Part of a small language model's weights.
Size: 12 layers, 4 heads of 64, MLP 1024 tanh GELU, 11.8M parameters.
Each number is 50 + 12 x the weight over its row's rms, rounded and kept within 0 to 99. Layers, rows and columns count from 0. The size before them is the row's rms in percent of the matrix's.

# layer 5 attention output (transposed), 256x256, rms 0.0485, rows 101-104, columns 0-255
103:68 36 78 69 59 47 44 74 54 46 27 52 43 55 51 34 57 54 46 57 54 66 36 58 55 40 25 41 63 33 36 62 54 49 53 42 29 55 46 47 47 47 27 44 35 46 48 33 50 59 55 46 52 28 46 20 38 57 59 39 53 40 48 54 49 71 25 59 50 25 42 60 30 56 41 39 44 55 71 61 62 45 59 53 46 51 63 55 63 55 48 41 52 46 42 29 48 55 60 50 60 66 32 68 37 49 44 41 39 55 57 54 35 38 33 46 42 49 61 46 56 47 51 51 63 37 35 62 42 43 34 63 48 57 48 43 49 47 53 85 68 50 56 45 46 57 43 34 69 63 26 41 53 50 64 35 51 63 78 65 40 28 53 39 70 61 52 45 49 52 59 50 47 39 46 62 34 47 72 38 68 39 62 70 39 60 52 41 86 47 39 67 55 67 91 58 49 53 50 42 40 34 44 40 72 48 62 55 52 53 28 54 34 47 33 50 54 49 38 63 45 45 59 45 51 56 43 37 68 45 61 47 43 52 56 40 47 26 59 70 38 37 83 52 37 51 43 41 49 50 62 47 54 52 55 61
090:37 40 67 64 61 63 77 52 54 52 67 45 49 70 43 45 36 47 39 52 59 55 43 43 60 59 54 54 53 47 69 43 48 40 58 37 52 66 35 71 49 62 42 56 33 53 64 45 23 64 35 29 74 69 56 66 48 50 46 48 40 49 43 74 64 47 64 47 45 56 42 34 48 35 49 51 51 56 29 41 22 32 50 29 49 68 53 40 50 48 75 55 16 70 47 76 52 44 57 41 41 68 62 44 59 60 56 34 48 46 56 56 47 41 51 79 42 43 39 63 27 45 46 40 50 38 45 40 46 43 54 56 41 65 50 59 77 48 51 64 38 45 57 34 52 90 48 68 48 51 51 36 44 48 39 59 62 50 49 35 72 32 67 50 66 61 36 42 79 45 33 59 38 43 50 65 48 22 41 36 48 41 53 54 55 61 43 57 53 46 44 31 74 61 41 47 56 42 71 47 39 43 60 66 32 46 33 62 41 57 46 54 47 51 51 61 51 48 57 37 67 62 59 46 41 51 27 53 47 71 58 59 47 37 60 33 47 42 68 51 55 46 32 63 49 44 60 52 52 68 43 30 50 53 39 60
095:57 45 47 52 40 40 65 68 35 52 44 33 32 48 54 43 05 43 48 49 36 39 53 48 37 57 68 46 57 57 50 76 50 69 35 72 59 64 27 34 44 63 46 66 39 61 38 60 47 56 57 51 64 63 57 35 69 53 58 43 56 52 56 55 51 49 39 37 51 57 42 34 55 57 35 40 48 33 76 45 38 73 42 68 55 46 68 66 53 57 54 53 31 50 60 63 54 28 38 59 67 24 42 37 39 57 52 50 25 60 55 50 71 54 36 55 46 82 67 65 45 56 56 71 55 32 51 38 56 59 50 46 60 78 51 52 51 41 40 63 60 26 46 48 34 49 62 44 71 51 44 43 56 40 40 51 59 58 33 38 52 28 67 63 55 58 32 42 55 42 51 47 68 77 47 42 51 47 40 51 35 65 50 68 92 58 54 54 56 41 46 40 56 53 32 52 56 58 70 42 65 52 51 65 60 26 25 58 58 54 49 66 44 22 51 48 56 58 49 44 54 56 62 40 54 40 68 56 52 55 39 47 48 45 51 48 47 50 54 31 55 44 29 39 47 41 54 43 70 56 47 57 49 58 51 57
100:36 77 30 47 65 65 36 41 63 78 67 41 54 62 67 54 50 30 59 61 58 45 45 51 48 40 51 45 54 50 24 51 38 38 40 44 46 22 60 28 33 49 31 39 49 40 49 25 65 45 50 67 25 62 32 61 41 56 51 48 50 60 49 60 40 40 62 56 53 48 51 39 65 46 61 45 49 69 51 43 57 63 33 43 31 65 56 45 57 57 47 34 59 61 33 46 50 30 56 47 76 52 47 32 59 58 34 43 58 61 39 42 49 48 45 48 43 45 43 64 34 56 51 50 43 70 34 55 71 59 47 46 51 63 35 38 45 38 65 40 79 63 51 31 51 48 58 39 50 63 72 48 57 77 49 59 49 53 49 68 48 53 45 54 49 47 70 53 46 54 28 60 49 36 42 42 35 50 36 35 61 38 43 44 32 28 55 54 30 62 75 62 43 46 50 52 60 48 55 46 58 51 46 50 70 40 49 60 64 53 22 23 60 49 60 50 46 61 54 57 18 33 64 35 63 42 16 47 74 45 54 57 49 58 66 52 67 45 62 60 52 56 36 37 34 39 72 50 41 54 58 54 51 37 52 55
# layer 5 attention value, 256x256, rms 0.0388, rows 102-105, columns 0-255
103:57 66 49 46 49 27 28 40 39 37 31 58 55 32 39 44 72 58 55 63 49 43 66 46 40 51 43 51 45 52 32 52 57 65 44 63 55 34 62 40 51 38 58 56 68 56 53 48 60 43 56 72 23 34 43 18 63 62 37 60 57 40 52 49 64 50 33 57 42 43 48 72 49 56 51 47 39 42 70 61 59 54 42 47 69 52 47 57 50 63 39 40 98 33 70 38 52 46 53 60 69 40 47 47 38 47 49 56 55 54 47 52 56 61 36 37 57 56 48 46 72 68 70 59 52 60 57 63 56 55 49 37 70 39 54 52 41 61 55 23 48 54 42 56 61 08 53 23 59 58 53 55 49 47 51 27 43 49 46 54 18 67 35 54 40 41 37 55 30 56 66 39 67 61 57 46 50 58 58 64 70 60 56 34 51 37 45 46 59 51 47 68 44 41 62 53 51 53 27 44 69 60 62 49 61 48 60 32 63 33 57 51 49 40 37 37 51 35 48 58 41 39 54 52 56 38 57 40 57 25 37 43 77 51 45 67 47 64 49 47 48 67 60 33 52 50 47 45 48 27 40 67 64 46 55 37
095:46 59 58 58 58 57 35 41 49 42 43 72 58 61 54 61 88 48 44 51 58 55 51 55 56 47 40 49 55 37 59 28 45 25 57 41 49 37 65 76 47 47 58 41 57 46 54 53 53 42 48 42 30 40 45 65 41 56 44 45 52 55 41 56 43 55 51 65 54 32 62 70 47 54 72 69 58 50 26 55 62 17 66 47 44 56 28 56 55 54 54 40 73 40 41 35 45 55 70 43 37 75 50 51 54 46 36 50 69 33 40 56 34 35 69 55 43 23 28 50 65 52 42 34 46 62 59 62 53 46 58 50 35 19 44 52 52 59 56 52 23 81 45 40 71 57 36 46 42 44 60 49 47 53 55 44 53 48 73 51 35 74 33 47 35 34 66 64 60 54 46 55 35 31 49 55 42 59 50 64 59 44 56 40 21 48 53 51 65 44 55 51 42 50 76 59 48 42 27 54 32 55 49 44 36 89 82 32 49 27 54 39 49 74 44 60 43 52 50 55 46 33 38 53 40 52 47 41 60 54 66 53 69 49 46 51 59 52 43 59 50 61 60 55 45 46 43 54 42 35 42 53 49 45 43 42
097:58 24 64 48 28 42 57 62 56 28 44 54 58 34 33 44 42 50 43 30 44 61 50 55 47 55 30 46 50 53 69 42 64 63 57 63 55 77 46 68 69 60 63 36 44 54 50 74 43 64 46 41 61 37 56 27 46 33 41 44 44 44 60 45 53 63 41 47 44 50 55 57 31 51 39 39 46 38 47 50 36 46 56 55 81 49 36 57 37 37 50 55 48 29 71 54 56 86 45 43 29 54 49 77 44 39 60 46 38 59 61 64 53 42 53 46 57 57 48 38 60 46 60 38 48 35 53 37 34 51 51 57 52 38 56 61 53 62 34 60 21 47 51 84 48 52 52 62 51 47 24 62 37 22 50 45 34 44 53 43 66 69 57 56 50 53 38 44 54 36 74 38 49 67 56 62 60 49 63 63 37 50 64 52 61 57 36 42 69 39 34 55 55 50 51 55 47 51 48 45 50 54 50 52 34 63 36 36 41 57 84 65 48 38 56 45 60 41 52 46 83 66 31 69 33 56 68 35 31 46 50 59 33 53 38 57 42 69 40 55 66 41 40 65 56 48 27 57 40 56 36 52 49 54 51 33
098:50 42 30 43 49 63 53 59 57 51 41 50 60 55 45 57 51 38 41 65 47 40 61 40 55 48 61 47 62 51 55 62 64 45 39 37 62 62 58 45 60 63 67 58 53 14 46 68 41 56 48 45 59 63 37 61 58 44 29 64 40 51 46 48 57 63 42 28 86 50 78 50 66 44 60 45 60 47 57 25 62 32 44 54 28 58 36 73 37 54 53 48 60 58 35 44 42 42 86 47 55 67 47 52 52 44 56 46 44 29 66 62 60 35 53 37 65 29 58 57 62 36 66 59 46 62 70 57 53 57 49 46 34 85 23 61 45 40 34 30 17 68 50 64 53 34 37 34 48 49 48 46 36 27 56 39 35 50 46 44 51 85 42 41 54 39 52 81 64 59 55 61 41 57 52 48 57 40 50 61 59 40 44 40 57 44 49 40 48 61 34 39 63 44 56 60 46 62 38 71 27 54 28 45 56 51 57 53 53 43 51 74 59 65 36 55 57 48 50 58 48 25 45 63 47 47 55 63 50 52 60 47 49 57 57 55 52 58 62 36 60 59 60 51 47 49 44 37 44 79 37 47 44 50 61 33